Part of a small language model's weights.
Size: 26 layers, width 224, 5 heads of 64, MLP 576 SwiGLU.
Architecture: RMSNorm before each block, rotary positions, no biases in attention or MLP, embeddings untied during training, local attention windows, gated attention, value residuals, a smear gate, short convolutions, learned residual scales, capped logits.
Training: a variant of Muon for these matrices, 1029M tokens.
Each number is 200 + 30 x the weight over the matrix's rms, rounded and kept within 0 to 999. Layers, rows and columns count from 0.

# k: layer 9 attention key, 320x224, rms 0.0657, rows 124-127, columns 112-223
# q: layer 9 attention query, 320x224, rms 0.0652, rows 125-127, columns 112-223
# v: layer 9 attention value, 320x224, rms 0.069, rows 64-91, columns 112-223
# o: layer 9 attention output (transposed), 320x224, rms 0.11, rows 64-90, columns 112-223
k124,216,196,187,188,190,168,203,269,206,190,210,221,236,230,218,192,182,213,220,208,161,205,169,206,223,254,183,120,191,176,194,178,197,164,158,203,173,178,176,216,168,225,199,204,260,249,156,168,258,158,174,199,188,188,235,246,216,155,243,236,157,240,210,229,158,178,223,198,203,170,213,263,155,233,182,201,191,137,201,180,243,257,236,233,180,181,211,232,164,211,207,211,251,220,180,199,223,197,230,212,197,186,200,214,180,220,270,190,249,252,265,232
q125,189,244,218,187,306,223,222,164,192,196,197,211,201,210,157,179,208,185,213,213,164,227,158,218,165,204,214,247,200,145,203,252,211,242,147,214,186,181,151,167,191,192,204,223,185,178,181,195,215,155,222,192,210,241,210,184,174,197,187,193,240,170,164,183,160,161,209,192,147,252,162,207,189,168,263,204,224,201,222,173,226,183,135,168,173,154,228,233,198,275,173,226,206,129,173,147,244,159,199,165,145,178,180,240,224,171,184,163,186,230,190,231
k125,261,207,221,208,224,230,187,250,199,213,272,174,238,190,195,239,198,166,203,220,225,260,239,240,255,212,134,180,197,194,189,213,162,195,185,250,175,195,164,207,171,194,196,163,185,235,172,232,220,160,197,179,218,139,236,179,224,188,199,191,225,246,214,196,183,195,208,197,131,277,183,183,177,188,257,206,206,200,195,189,164,177,119,204,181,189,187,188,231,212,236,209,178,150,214,223,173,189,206,177,173,221,213,216,195,154,220,223,185,247,179,214
q126,205,236,197,174,134,229,217,167,180,208,204,167,152,206,224,213,241,218,218,222,161,215,229,152,227,202,172,223,209,144,228,206,249,203,174,156,164,193,267,165,209,162,242,248,117,207,241,207,196,199,193,137,177,193,188,206,157,175,160,188,194,168,161,223,239,147,184,229,235,217,220,152,206,196,214,193,185,178,196,256,237,215,140,190,178,230,235,238,228,236,172,189,221,190,190,159,201,181,184,169,180,209,165,204,194,245,182,223,230,183,227,206
k126,232,199,191,177,239,214,182,213,227,135,224,207,196,197,188,178,258,186,196,199,247,211,194,203,217,202,211,209,171,174,227,184,200,195,249,210,255,216,155,115,177,194,178,189,235,247,153,216,225,184,243,168,199,189,190,177,242,205,185,235,204,218,232,175,131,198,177,202,206,180,191,179,200,143,227,201,253,179,211,191,223,228,257,230,174,195,245,208,254,220,242,253,180,166,173,138,227,177,203,210,248,218,194,196,201,176,180,213,209,203,157,205
q127,202,224,155,158,205,163,199,177,188,246,227,206,256,232,205,286,198,209,266,142,217,184,236,216,171,167,174,219,255,207,250,239,205,187,185,262,203,255,252,258,171,220,223,183,226,242,188,187,198,168,221,203,184,191,215,214,225,228,213,179,194,228,222,268,126,208,197,182,202,164,185,180,160,239,236,224,246,163,178,146,185,288,198,237,184,184,205,204,202,157,210,175,191,224,218,240,203,248,193,202,186,142,183,247,183,184,174,141,214,176,226,199
k127,161,243,165,185,197,212,186,220,203,233,199,199,194,158,217,262,134,261,192,221,150,188,211,174,160,265,237,219,191,171,185,206,179,198,195,205,149,240,229,191,176,190,193,207,239,252,207,201,212,170,217,192,194,201,213,175,221,211,152,183,190,236,198,234,183,180,202,157,175,189,187,173,232,208,238,184,253,182,190,248,224,182,157,218,221,163,211,154,149,217,231,163,223,238,207,241,211,255,258,183,155,229,215,209,221,190,273,150,164,162,183,241
v64,206,201,180,231,245,125,201,237,206,215,210,161,213,229,193,187,215,275,208,192,221,239,176,224,205,247,204,236,169,191,216,201,198,200,214,173,204,219,204,213,204,205,199,185,180,169,179,211,196,223,204,203,145,211,213,250,216,213,201,181,206,222,188,231,226,211,190,156,208,196,171,192,187,158,209,193,240,200,188,243,167,208,223,185,232,183,186,161,204,219,158,197,185,206,154,207,181,194,203,178,175,204,271,176,207,168,212,210,204,205,165,210
o64,213,223,270,219,187,159,184,194,154,162,166,155,179,238,176,221,202,181,206,231,187,209,167,198,199,146,198,164,195,267,186,210,195,222,167,233,190,175,188,189,202,158,199,160,157,202,201,167,168,221,211,173,221,182,233,202,173,213,218,174,214,193,201,143,217,167,218,218,209,205,212,221,234,218,175,228,221,233,178,188,163,208,196,217,191,149,213,238,169,208,175,251,169,237,185,147,231,218,137,164,188,242,187,213,158,164,140,200,219,150,176,165
v65,191,209,194,200,179,231,151,212,257,202,231,206,237,236,181,197,199,212,230,227,175,216,178,231,139,205,192,203,158,200,212,213,195,218,219,239,214,191,231,150,259,226,206,237,252,203,237,149,219,156,197,227,210,204,184,201,208,243,194,98,194,209,217,204,221,230,197,186,225,200,149,176,193,211,201,211,240,203,152,217,172,215,241,163,187,135,219,189,142,234,178,199,165,166,202,216,209,268,220,176,202,209,190,207,221,239,149,201,140,163,238,257
o65,220,207,133,159,172,153,201,199,263,160,226,159,181,183,244,182,204,217,172,239,197,160,191,182,209,196,215,174,206,175,141,176,216,159,172,177,174,256,202,179,154,172,154,147,193,167,220,200,197,154,201,163,183,222,242,220,146,157,181,223,164,196,213,205,182,166,223,240,192,223,207,202,236,206,201,223,210,238,187,183,195,235,159,190,156,228,269,191,191,179,162,226,275,261,168,179,165,213,204,194,223,202,217,223,199,195,205,155,229,202,170,207
v66,181,192,234,184,185,202,227,217,246,192,219,253,162,191,150,161,173,203,208,199,179,191,207,136,198,164,174,184,171,196,211,204,220,233,173,226,187,192,251,211,196,235,206,214,197,194,231,191,215,233,157,216,158,161,201,165,175,209,198,200,244,147,208,213,184,186,211,162,185,247,266,169,187,186,208,136,184,221,220,206,178,214,204,220,196,230,170,197,205,166,223,188,207,195,190,188,226,200,147,195,218,160,175,202,193,274,140,144,160,203,262,183
o66,215,210,182,193,166,197,206,232,192,247,254,160,171,205,194,200,205,177,161,256,168,196,193,221,219,256,181,222,194,185,201,235,180,212,180,198,206,285,151,210,186,169,175,182,235,198,158,181,165,216,269,208,199,210,191,199,188,256,229,164,246,179,200,201,184,171,155,193,218,159,153,174,179,227,124,206,215,215,249,221,225,221,157,226,193,235,182,252,218,241,214,184,183,197,193,272,179,203,159,215,189,188,248,216,190,204,157,225,201,205,151,268
v67,203,214,254,192,172,217,208,252,143,176,148,206,190,192,157,200,208,209,198,170,169,236,141,203,232,177,205,172,224,205,205,204,162,193,215,245,218,168,239,219,202,213,210,219,191,169,199,228,171,211,195,188,160,180,169,220,187,184,190,191,201,223,113,238,201,210,201,225,248,185,125,204,214,239,119,222,180,188,154,154,209,215,191,267,194,176,147,172,220,176,218,215,175,218,207,227,195,211,158,205,196,198,221,188,242,225,166,231,214,212,201,237
o67,199,213,197,179,197,199,214,177,194,244,181,220,227,196,215,173,228,222,182,171,220,194,172,207,226,194,234,230,175,234,192,167,222,205,181,230,219,214,145,206,184,204,215,230,262,210,195,239,209,171,153,267,224,264,205,212,230,187,205,184,186,195,184,218,224,268,254,205,211,170,192,247,190,222,236,206,212,198,240,229,205,261,165,186,163,216,231,264,265,209,238,211,251,178,207,136,265,240,217,134,153,223,157,243,169,199,234,193,197,255,190,193
v68,241,152,161,164,162,202,242,189,215,174,224,234,147,231,188,159,198,225,228,211,139,212,173,207,230,195,172,188,250,219,245,188,150,257,188,237,182,246,174,240,189,169,221,173,216,205,201,143,158,166,217,290,141,195,161,191,154,224,292,206,181,195,167,209,186,172,214,212,206,191,152,169,215,241,188,226,194,212,207,246,187,204,204,193,160,257,164,201,201,176,277,194,214,196,181,205,219,166,190,210,235,184,169,115,209,198,179,198,148,256,169,220
o68,209,173,222,164,189,160,194,174,224,232,181,161,181,223,191,186,218,225,193,217,218,192,212,259,210,227,211,166,238,217,220,210,192,229,189,144,193,222,189,196,207,174,170,227,227,173,189,213,235,235,180,183,176,249,240,226,241,177,184,156,203,226,182,219,203,185,225,166,210,225,202,197,181,193,231,218,194,179,181,202,240,259,205,164,227,145,240,210,156,217,233,191,161,220,206,234,236,237,214,155,172,158,238,172,211,214,137,236,240,250,164,227
v69,170,177,202,202,233,201,253,215,178,238,199,218,224,173,240,204,134,209,163,229,189,260,176,180,254,228,160,179,239,180,190,198,233,203,241,190,148,197,244,224,214,243,217,205,251,200,207,216,202,204,215,155,187,210,214,210,196,180,209,219,224,228,180,268,184,204,233,196,217,208,183,162,244,242,203,184,211,192,206,198,182,248,163,225,223,194,178,167,263,184,249,135,185,221,229,162,218,162,198,204,191,182,183,194,142,212,211,178,209,222,197,182
o69,230,219,223,202,175,173,172,265,192,173,211,210,166,185,182,199,262,178,198,177,210,114,172,200,195,191,219,201,204,216,191,246,194,179,159,214,222,198,164,205,164,185,204,221,231,165,258,230,204,244,207,194,201,172,209,165,237,201,169,198,158,188,218,129,154,181,218,215,174,205,165,165,182,176,181,197,209,208,206,237,154,166,160,168,189,164,260,204,199,212,245,250,182,184,237,222,213,224,200,175,181,220,154,215,189,236,191,200,181,175,208,241
v70,206,230,183,177,188,167,210,150,229,201,183,200,155,196,199,231,232,193,188,210,174,227,230,177,168,187,163,216,194,153,244,202,195,256,217,140,170,224,244,186,201,233,202,252,229,172,194,218,250,201,209,197,247,198,202,206,192,230,234,205,193,297,186,218,198,210,208,233,227,156,199,226,193,177,212,157,219,169,193,196,182,183,232,188,228,173,202,178,197,228,181,222,247,159,185,183,217,228,216,216,241,178,220,196,221,223,190,152,221,213,182,168
o70,210,185,207,157,179,207,174,198,174,185,195,201,160,178,199,234,215,220,177,199,201,183,199,159,204,199,183,199,223,205,211,162,210,182,178,269,166,239,213,166,222,203,154,196,263,230,205,223,173,256,200,151,245,246,186,166,208,184,192,195,228,171,200,184,167,198,163,183,208,194,247,181,251,208,168,238,225,244,199,256,259,191,176,210,208,225,237,198,179,258,197,165,204,164,219,223,188,178,233,242,232,193,215,223,200,192,227,193,237,219,167,179
v71,176,223,226,196,197,210,196,204,181,200,184,194,234,191,204,169,184,168,230,217,164,201,273,227,174,207,206,236,191,180,170,177,208,222,295,157,155,204,157,188,238,233,222,198,185,241,258,214,218,192,265,203,142,249,199,228,221,202,181,245,160,288,219,184,222,242,198,224,179,184,206,212,188,215,219,186,162,164,281,273,189,186,169,201,191,215,205,189,189,220,229,190,224,226,231,241,134,194,182,188,200,249,205,160,221,238,219,213,202,224,204,198
o71,230,231,193,185,193,204,220,186,210,150,185,219,131,214,202,204,147,209,184,181,244,181,116,133,187,193,233,227,174,238,225,177,185,203,139,145,199,178,205,165,209,237,196,163,207,249,151,156,182,231,205,198,236,147,223,195,216,223,210,232,224,191,159,208,161,223,181,186,154,228,201,153,170,208,185,166,194,184,167,152,203,190,167,186,204,215,156,169,200,167,213,178,217,235,167,186,241,134,215,193,197,266,234,258,193,220,135,193,182,198,181,211
v72,187,145,188,147,213,136,195,236,186,205,224,129,194,131,211,184,179,189,189,188,195,209,168,207,193,195,220,216,186,200,174,197,187,234,235,233,236,187,229,176,254,183,160,211,200,182,159,156,205,191,204,216,217,198,233,230,183,197,221,208,209,237,162,207,204,186,223,238,191,197,226,257,161,206,181,144,177,231,196,185,214,185,219,240,203,193,189,224,191,149,198,191,186,264,196,241,224,251,259,231,201,154,177,180,161,169,196,261,165,201,166,160
o72,197,174,187,209,195,190,200,159,187,204,238,205,202,212,194,199,237,148,247,159,205,144,230,188,185,201,213,209,225,186,204,227,206,221,204,244,198,192,221,218,217,192,219,225,212,173,168,179,240,146,181,123,226,237,187,212,200,163,233,185,218,197,186,178,201,168,225,225,199,191,203,206,200,195,224,239,221,248,215,202,196,206,192,237,215,238,186,177,192,176,197,243,140,136,155,238,209,193,147,208,185,205,222,212,189,248,163,197,137,191,262,237
v73,177,198,228,193,205,201,215,191,212,211,177,194,184,200,235,210,205,184,163,157,156,192,207,170,187,155,213,219,239,232,206,167,206,194,222,202,229,242,228,195,219,208,113,138,166,188,183,179,188,181,177,134,219,192,204,207,200,223,194,252,168,138,195,235,167,215,154,120,187,173,205,220,243,193,195,187,225,221,150,227,178,247,222,170,180,165,231,192,194,200,243,229,214,208,195,207,202,218,232,196,286,265,193,218,228,179,205,175,192,240,184,190
o73,204,210,199,241,213,214,201,221,191,194,156,216,195,212,219,222,195,147,190,167,236,199,214,232,196,246,152,249,200,187,244,222,207,242,178,218,183,181,212,189,253,184,228,203,250,164,233,198,228,185,203,212,220,252,229,150,179,200,162,215,201,204,194,188,211,208,211,214,176,228,91,147,153,218,138,204,204,244,255,193,220,189,206,232,179,166,203,179,191,177,171,246,235,239,222,217,202,208,163,219,219,228,231,168,241,209,202,218,155,198,195,224
v74,217,180,198,227,231,211,195,179,199,189,156,260,217,191,196,209,201,241,248,224,241,182,217,215,189,177,229,192,208,167,229,134,162,202,188,211,201,182,189,163,174,209,200,204,200,233,208,241,173,133,223,226,169,190,192,231,217,181,210,164,177,179,206,253,207,193,212,196,164,223,233,167,237,170,187,225,220,258,195,161,179,166,173,209,205,158,217,197,187,181,169,220,171,215,206,213,200,206,176,173,227,209,183,179,225,198,220,183,208,181,183,244
o74,192,216,217,150,186,157,221,203,219,189,180,162,203,150,165,232,188,171,224,188,165,169,195,236,207,182,179,235,195,176,237,156,159,202,205,193,203,198,158,135,203,230,148,175,204,149,206,180,174,210,206,224,230,181,224,181,182,177,222,229,183,150,181,205,186,246,239,220,191,196,162,247,217,186,167,188,225,176,112,222,170,207,182,169,220,165,187,122,208,207,185,163,216,199,197,288,205,156,229,226,190,224,275,231,179,171,226,196,253,219,197,165
v75,126,178,226,205,181,182,192,233,155,179,216,124,219,242,199,171,165,215,164,122,221,136,167,193,225,226,232,190,197,195,181,203,145,210,241,215,172,176,177,166,214,205,194,189,174,200,210,211,224,158,147,141,154,231,222,257,222,194,228,187,195,172,197,247,222,174,191,229,159,191,244,202,169,238,199,164,231,166,235,172,187,244,180,185,238,250,190,125,221,193,204,177,225,196,183,207,161,164,183,213,226,216,173,144,199,212,231,188,161,248,224,178
o75,183,179,180,233,203,140,194,226,222,231,169,221,167,167,218,249,171,210,250,154,186,223,239,177,254,204,153,220,169,225,223,210,252,204,178,208,228,209,211,221,182,173,192,214,177,243,247,243,129,187,199,152,206,164,218,179,176,211,182,189,243,246,210,196,177,191,223,224,176,188,135,158,214,198,212,176,198,220,165,208,134,181,188,217,209,150,203,230,205,231,164,221,226,214,157,204,237,205,183,214,200,229,206,217,201,207,179,213,174,148,172,194
v76,172,178,213,121,169,181,236,205,213,210,234,217,240,183,216,252,186,191,230,168,232,176,185,186,159,202,205,201,156,244,205,202,235,172,215,165,172,217,259,182,197,127,164,209,230,198,187,235,214,165,214,184,196,200,208,204,225,146,190,247,193,226,223,235,151,185,171,198,181,241,244,217,245,230,166,223,277,150,234,217,240,199,176,208,218,124,225,256,170,208,231,170,201,224,250,176,186,228,191,264,225,152,193,218,228,204,207,123,202,169,178,203
o76,209,167,129,180,193,238,182,136,218,183,236,218,149,197,199,201,226,229,229,180,199,197,238,229,193,227,189,213,238,139,175,247,144,160,217,168,179,160,202,208,213,190,211,186,212,201,246,178,204,276,229,211,215,235,213,165,190,178,156,174,191,217,180,173,221,224,230,247,219,130,246,192,211,166,264,214,226,186,246,183,174,210,229,220,251,247,182,113,186,185,206,237,240,152,162,249,163,197,143,218,196,200,234,169,171,186,164,215,179,210,216,217
v77,181,242,149,186,200,199,177,190,194,197,226,153,202,178,169,238,164,145,195,172,169,193,176,244,198,210,197,211,174,156,165,200,215,151,243,172,213,196,136,138,232,199,191,226,222,220,176,179,213,182,225,218,198,227,162,154,213,209,189,218,205,245,173,215,226,215,184,192,221,230,213,106,241,226,174,232,190,246,223,212,197,201,206,202,160,168,158,150,183,151,217,173,237,166,207,191,119,190,224,179,189,266,188,231,221,172,236,175,221,154,199,192
o77,260,191,183,171,185,183,203,214,178,170,149,231,175,216,189,188,211,209,208,191,190,210,193,170,206,185,171,192,141,164,239,187,230,183,221,171,183,172,271,175,173,175,231,262,166,202,175,225,183,199,192,230,247,230,199,192,164,252,185,170,185,182,247,205,234,240,179,183,206,242,237,162,186,177,229,234,202,220,261,239,174,199,226,169,153,238,238,209,234,237,222,188,196,252,175,184,253,197,248,190,160,216,214,162,135,218,159,216,189,214,184,170
v78,181,202,202,235,203,149,199,156,194,187,196,170,199,203,209,206,175,197,185,242,196,260,173,204,184,253,207,157,235,221,211,223,162,238,225,211,168,140,165,236,227,175,207,180,162,192,274,183,220,212,231,244,206,210,220,228,247,198,160,236,190,184,231,232,214,210,236,123,179,174,188,196,228,212,119,205,216,144,220,202,216,200,182,231,192,215,203,178,165,155,168,227,209,207,183,255,214,215,213,138,185,181,187,226,204,232,219,206,150,197,220,201
o78,159,213,188,183,181,218,242,271,227,262,239,196,222,189,225,227,225,190,227,155,152,178,200,219,204,187,186,187,207,220,193,198,170,145,182,251,206,158,184,198,218,168,172,196,236,223,194,173,221,217,188,226,176,177,186,270,192,149,215,248,185,227,213,171,189,220,204,171,244,222,169,223,222,209,207,171,216,264,194,188,187,157,170,207,196,162,163,190,242,209,173,220,159,240,172,190,216,293,131,224,204,154,187,239,180,162,132,193,123,255,204,204
v79,173,163,193,242,207,215,217,233,253,206,215,208,186,211,176,254,178,212,165,265,191,262,190,182,202,166,186,166,191,197,267,205,172,180,191,211,154,211,245,246,195,235,224,170,197,165,210,213,199,207,206,240,173,241,192,183,207,244,208,161,197,198,184,191,166,179,180,202,200,223,160,174,191,196,228,182,188,172,180,175,243,219,178,195,193,190,158,200,179,201,193,190,207,202,245,196,234,185,201,188,166,208,195,204,200,203,212,180,225,199,216,190
o79,194,209,176,181,190,196,217,199,185,162,232,110,169,204,264,187,178,171,190,195,137,237,185,238,169,236,192,156,194,257,184,202,216,215,165,164,266,214,207,244,181,159,216,192,215,214,183,175,184,187,191,214,152,198,209,229,213,190,229,262,232,192,219,158,198,206,267,213,179,180,255,226,168,196,174,248,237,153,143,166,193,224,169,231,183,206,232,222,184,233,223,210,184,181,221,121,186,212,224,180,166,211,188,176,195,181,235,169,223,167,210,205
v80,221,140,234,200,235,220,178,172,161,214,243,202,216,190,184,237,201,186,192,180,179,186,187,161,216,255,218,197,292,196,248,205,165,203,184,232,188,145,215,244,213,187,169,171,146,167,262,185,223,187,193,211,239,251,177,213,211,207,220,185,210,187,199,238,186,208,220,238,225,201,159,189,196,153,171,203,189,236,221,179,185,160,226,200,181,248,196,246,202,170,206,223,194,228,192,243,232,197,242,189,203,195,176,233,212,253,215,221,198,189,229,196
o80,198,158,241,205,160,179,208,234,261,252,219,224,156,231,202,221,228,190,182,230,193,198,224,192,240,173,234,193,175,240,225,257,198,217,180,212,161,192,234,156,200,198,183,201,173,190,218,190,196,172,189,249,194,214,202,234,205,181,191,161,197,151,168,161,243,225,186,173,200,207,185,171,163,144,212,204,235,172,193,124,216,197,169,173,270,221,208,181,201,209,185,171,193,140,256,180,194,204,185,161,155,204,247,247,216,209,187,184,30,211,180,228
v81,197,192,174,191,189,210,153,191,187,201,196,188,235,164,196,208,185,220,212,225,182,163,209,216,197,200,219,178,162,199,201,189,201,197,243,215,199,170,228,202,214,200,254,211,177,191,156,202,203,179,230,203,213,265,135,173,152,151,222,150,172,167,138,179,190,202,211,176,237,178,159,195,175,216,150,198,111,177,190,225,246,215,186,223,224,211,219,199,196,231,221,203,196,145,197,141,208,166,238,152,148,210,173,167,166,176,279,210,261,227,184,129
o81,218,171,208,205,211,167,229,204,143,163,195,201,179,223,230,147,177,168,171,186,218,138,178,183,144,159,200,166,223,217,236,130,210,242,200,179,198,153,229,221,216,154,194,228,213,182,219,221,207,207,168,171,219,125,209,206,250,259,171,187,200,207,191,206,196,209,192,205,190,222,234,243,176,162,216,158,238,212,209,261,212,203,224,225,190,202,218,223,200,208,148,164,182,215,175,218,220,212,171,210,195,271,239,167,228,201,214,177,162,259,223,211
v82,224,214,265,214,228,181,221,231,261,218,222,229,176,207,141,177,257,197,175,212,174,210,226,252,219,199,240,120,188,227,233,191,156,249,126,247,216,164,194,230,209,198,220,216,173,233,178,240,191,197,184,189,222,210,211,166,238,221,153,196,151,243,152,185,181,210,187,143,231,209,180,183,220,182,241,218,211,223,188,198,251,262,200,197,225,192,190,182,197,172,235,225,239,193,215,212,189,175,157,195,165,169,189,187,141,181,171,249,179,227,171,247
o82,215,203,182,140,168,190,164,166,209,220,172,185,211,166,271,218,176,151,214,180,185,228,152,203,248,193,187,188,181,228,129,201,239,216,196,207,208,194,217,206,175,193,196,172,242,158,196,201,153,202,197,226,162,242,218,237,236,177,230,181,145,186,213,234,231,153,232,185,177,221,230,194,142,229,182,183,188,183,175,173,181,183,218,252,228,180,193,264,222,280,220,141,219,208,184,180,194,203,182,170,219,258,282,195,244,199,184,154,196,203,145,204
v83,222,261,232,178,146,152,197,173,184,163,221,175,177,184,221,166,266,245,178,229,209,211,148,186,224,199,192,223,190,213,185,198,251,168,249,213,201,214,172,199,156,232,160,225,201,144,207,183,212,183,193,178,233,225,137,206,200,192,207,231,221,200,211,225,260,234,191,279,133,172,221,227,140,188,184,226,257,240,264,222,193,219,226,196,166,240,179,185,193,187,129,170,265,238,211,203,163,206,229,214,192,167,190,194,243,250,172,198,198,218,216,191
o83,218,148,184,201,199,204,130,177,161,200,181,209,178,180,146,199,207,229,250,247,196,181,264,227,201,175,197,158,205,237,201,227,240,194,173,182,228,218,168,200,244,271,148,175,178,181,208,146,218,235,185,245,182,189,264,185,132,191,254,183,173,218,206,242,147,192,164,199,185,180,172,172,224,224,176,197,201,210,163,158,263,189,251,193,176,207,246,233,177,191,213,189,219,211,203,185,196,260,202,231,216,166,221,225,191,182,168,215,181,179,172,256
v84,195,257,233,182,177,187,182,164,205,196,180,221,226,148,182,208,226,174,184,170,242,203,195,181,149,228,222,204,219,190,219,250,142,158,223,167,202,178,185,218,189,244,198,197,239,209,193,182,203,213,198,247,199,205,236,242,204,236,159,190,200,177,178,189,188,236,213,210,206,186,228,196,235,156,190,193,217,244,250,150,216,172,133,227,187,209,220,213,144,208,232,170,201,251,207,204,239,217,218,214,205,231,210,175,215,181,206,266,193,190,190,184
o84,179,178,165,252,176,171,241,182,242,178,176,180,191,150,230,180,202,207,156,263,189,206,215,229,223,214,213,210,122,216,193,168,205,196,178,152,145,166,172,169,259,191,125,189,191,215,227,184,218,166,158,236,191,171,234,218,164,144,162,198,196,184,182,242,177,174,198,157,182,190,164,218,228,203,191,180,169,192,195,222,228,225,176,188,248,188,176,206,174,213,152,237,204,154,188,191,214,174,185,185,220,227,242,151,176,207,227,195,234,247,214,206
v85,236,232,235,238,141,206,179,172,187,231,156,230,187,191,191,189,159,185,229,231,151,185,153,190,130,229,208,149,202,215,142,218,232,194,249,215,223,213,183,248,199,229,214,248,209,176,210,170,148,228,156,231,205,251,98,209,215,168,187,170,213,247,144,224,240,193,180,244,205,264,155,216,193,197,192,149,161,194,190,193,180,180,186,198,208,199,233,196,211,226,215,175,198,246,145,206,198,215,198,248,238,244,249,175,266,184,207,233,190,226,180,180
o85,182,140,192,206,250,186,154,194,218,228,173,191,180,135,275,188,203,167,229,188,250,193,223,148,283,166,196,190,235,98,202,142,213,233,201,178,195,188,237,196,207,183,167,280,242,218,188,206,181,172,219,225,252,188,203,205,185,195,210,189,207,220,210,201,172,214,220,183,207,227,250,200,215,173,127,202,188,153,189,184,255,249,185,214,223,187,139,167,193,128,195,255,194,143,223,189,249,187,213,172,175,202,180,201,192,217,196,197,211,192,184,221
v86,216,176,176,215,189,205,185,214,213,187,209,199,189,257,186,188,212,174,218,230,156,228,177,255,205,240,219,183,170,214,252,210,225,199,187,154,219,200,190,199,176,178,202,170,170,217,182,234,170,179,219,199,195,232,180,239,171,175,229,203,191,245,197,261,201,210,200,205,167,194,222,173,157,200,219,199,211,232,195,187,188,190,259,216,186,190,207,244,198,185,183,155,194,162,260,198,214,181,189,153,184,190,150,246,219,217,241,210,160,224,177,197
o86,195,253,153,195,206,178,210,231,187,185,224,168,197,151,204,174,209,235,176,182,192,236,233,205,184,194,201,220,218,193,172,235,211,217,213,211,232,200,169,210,153,179,179,234,217,154,155,179,177,239,189,222,195,145,174,186,220,202,261,142,207,169,202,164,141,181,190,156,171,218,230,153,135,132,208,212,191,180,233,157,182,189,182,187,171,186,190,223,215,163,206,173,264,229,232,163,209,235,176,179,184,208,203,174,203,200,231,243,216,186,182,172
v87,232,236,166,201,187,233,171,206,222,226,183,171,214,169,252,218,232,221,182,134,233,210,185,195,187,180,218,190,204,178,205,191,176,181,222,159,194,148,219,219,192,203,195,151,167,218,203,225,173,221,183,239,211,247,202,168,189,255,213,244,174,184,209,204,257,123,211,138,135,185,191,187,196,248,251,208,141,243,182,223,177,206,190,231,233,199,194,185,247,226,217,213,187,189,174,208,191,169,191,178,160,243,245,150,193,176,149,255,155,134,210,204
o87,193,261,223,218,178,179,194,251,284,139,164,174,228,192,218,220,191,237,232,200,163,222,235,194,177,167,160,211,208,170,217,193,191,261,207,170,265,205,195,140,246,195,153,199,198,198,160,222,165,235,201,236,233,210,184,234,189,181,170,220,231,226,178,175,186,150,210,217,230,228,219,231,188,245,172,211,220,173,177,215,178,194,212,170,218,195,261,175,183,231,176,139,207,214,171,257,242,242,184,198,156,215,190,185,140,180,197,159,170,155,211,202
v88,206,257,247,236,216,170,169,212,225,154,192,196,199,139,182,191,153,184,190,150,209,188,223,200,217,254,165,211,174,151,193,199,145,199,180,186,247,196,247,203,212,201,166,170,209,157,181,241,216,148,247,214,235,153,218,156,190,160,175,151,218,237,206,219,192,196,190,205,201,100,228,167,148,214,140,165,231,167,156,205,153,204,213,149,204,225,170,149,199,191,200,186,163,185,199,219,196,184,230,172,180,188,201,223,186,220,140,200,153,122,209,166
o88,284,189,217,149,157,241,213,157,220,210,194,254,139,227,199,234,240,158,282,245,194,162,207,207,169,189,204,222,212,234,199,189,199,188,190,195,254,248,165,258,178,175,145,243,199,220,165,175,214,188,195,221,201,187,196,165,180,253,231,233,137,200,216,227,232,210,197,232,195,234,189,204,219,245,191,179,186,156,240,211,206,175,220,172,174,167,206,203,208,166,165,201,204,184,205,191,218,215,170,195,236,149,205,190,173,203,173,201,194,235,165,199
v89,183,207,233,211,148,233,210,167,248,180,209,199,191,166,130,181,155,211,188,224,203,191,233,223,210,206,194,234,230,185,142,201,178,160,198,226,242,183,157,146,194,196,204,216,154,229,224,237,202,201,171,237,203,169,206,179,169,196,218,154,189,163,189,225,224,170,220,191,157,154,265,227,180,182,212,204,190,239,177,289,163,237,212,206,208,195,196,165,236,198,261,182,236,218,197,159,176,188,210,157,170,174,215,191,204,206,152,194,201,187,232,179
o89,238,211,230,191,180,193,158,217,180,223,206,207,252,210,248,181,189,231,179,190,153,212,163,159,176,190,218,219,112,210,215,198,239,250,183,182,183,186,129,220,214,168,177,179,167,233,195,178,132,188,218,163,178,204,182,176,207,229,199,179,166,270,279,223,155,155,190,180,210,178,137,188,212,223,195,186,242,160,249,251,229,209,182,188,160,186,199,228,235,214,175,187,202,182,192,177,241,181,153,219,255,181,201,184,212,198,235,236,178,240,193,208
v90,184,240,192,206,242,273,157,166,222,202,197,161,185,194,227,227,182,219,115,202,186,126,230,180,194,203,195,174,198,240,194,250,200,195,202,211,155,205,200,177,223,180,180,193,234,117,161,143,256,244,207,225,239,190,166,195,228,202,211,198,218,196,188,214,206,169,216,190,121,233,214,216,195,220,224,181,211,233,251,203,238,157,243,277,163,220,213,223,203,173,212,202,192,179,239,200,126,233,165,212,231,202,175,203,206,206,129,266,219,185,151,207
o90,234,196,203,193,178,141,218,238,233,179,206,212,205,188,236,165,189,285,237,224,182,263,206,244,184,165,201,190,226,201,182,185,257,201,171,169,176,225,199,121,180,152,234,170,170,193,214,166,235,136,164,204,201,190,194,172,185,186,222,205,181,198,194,233,189,185,210,129,159,183,200,199,217,172,169,221,239,128,209,167,278,197,199,192,174,214,236,137,209,159,242,118,216,211,190,182,205,197,180,195,194,289,212,137,229,197,177,206,161,211,247,210
v91,230,208,201,188,185,176,195,232,197,193,195,192,195,200,177,205,189,202,249,242,169,200,206,172,212,166,250,177,182,187,241,204,196,188,140,145,161,191,203,206,154,213,193,154,193,167,233,235,216,204,173,218,143,219,237,169,185,245,193,195,180,259,161,182,177,214,207,201,219,211,167,180,205,207,172,183,134,150,215,246,215,222,204,205,190,215,149,180,184,165,188,223,207,162,162,228,175,181,190,221,212,150,177,251,187,183,200,211,164,212,220,189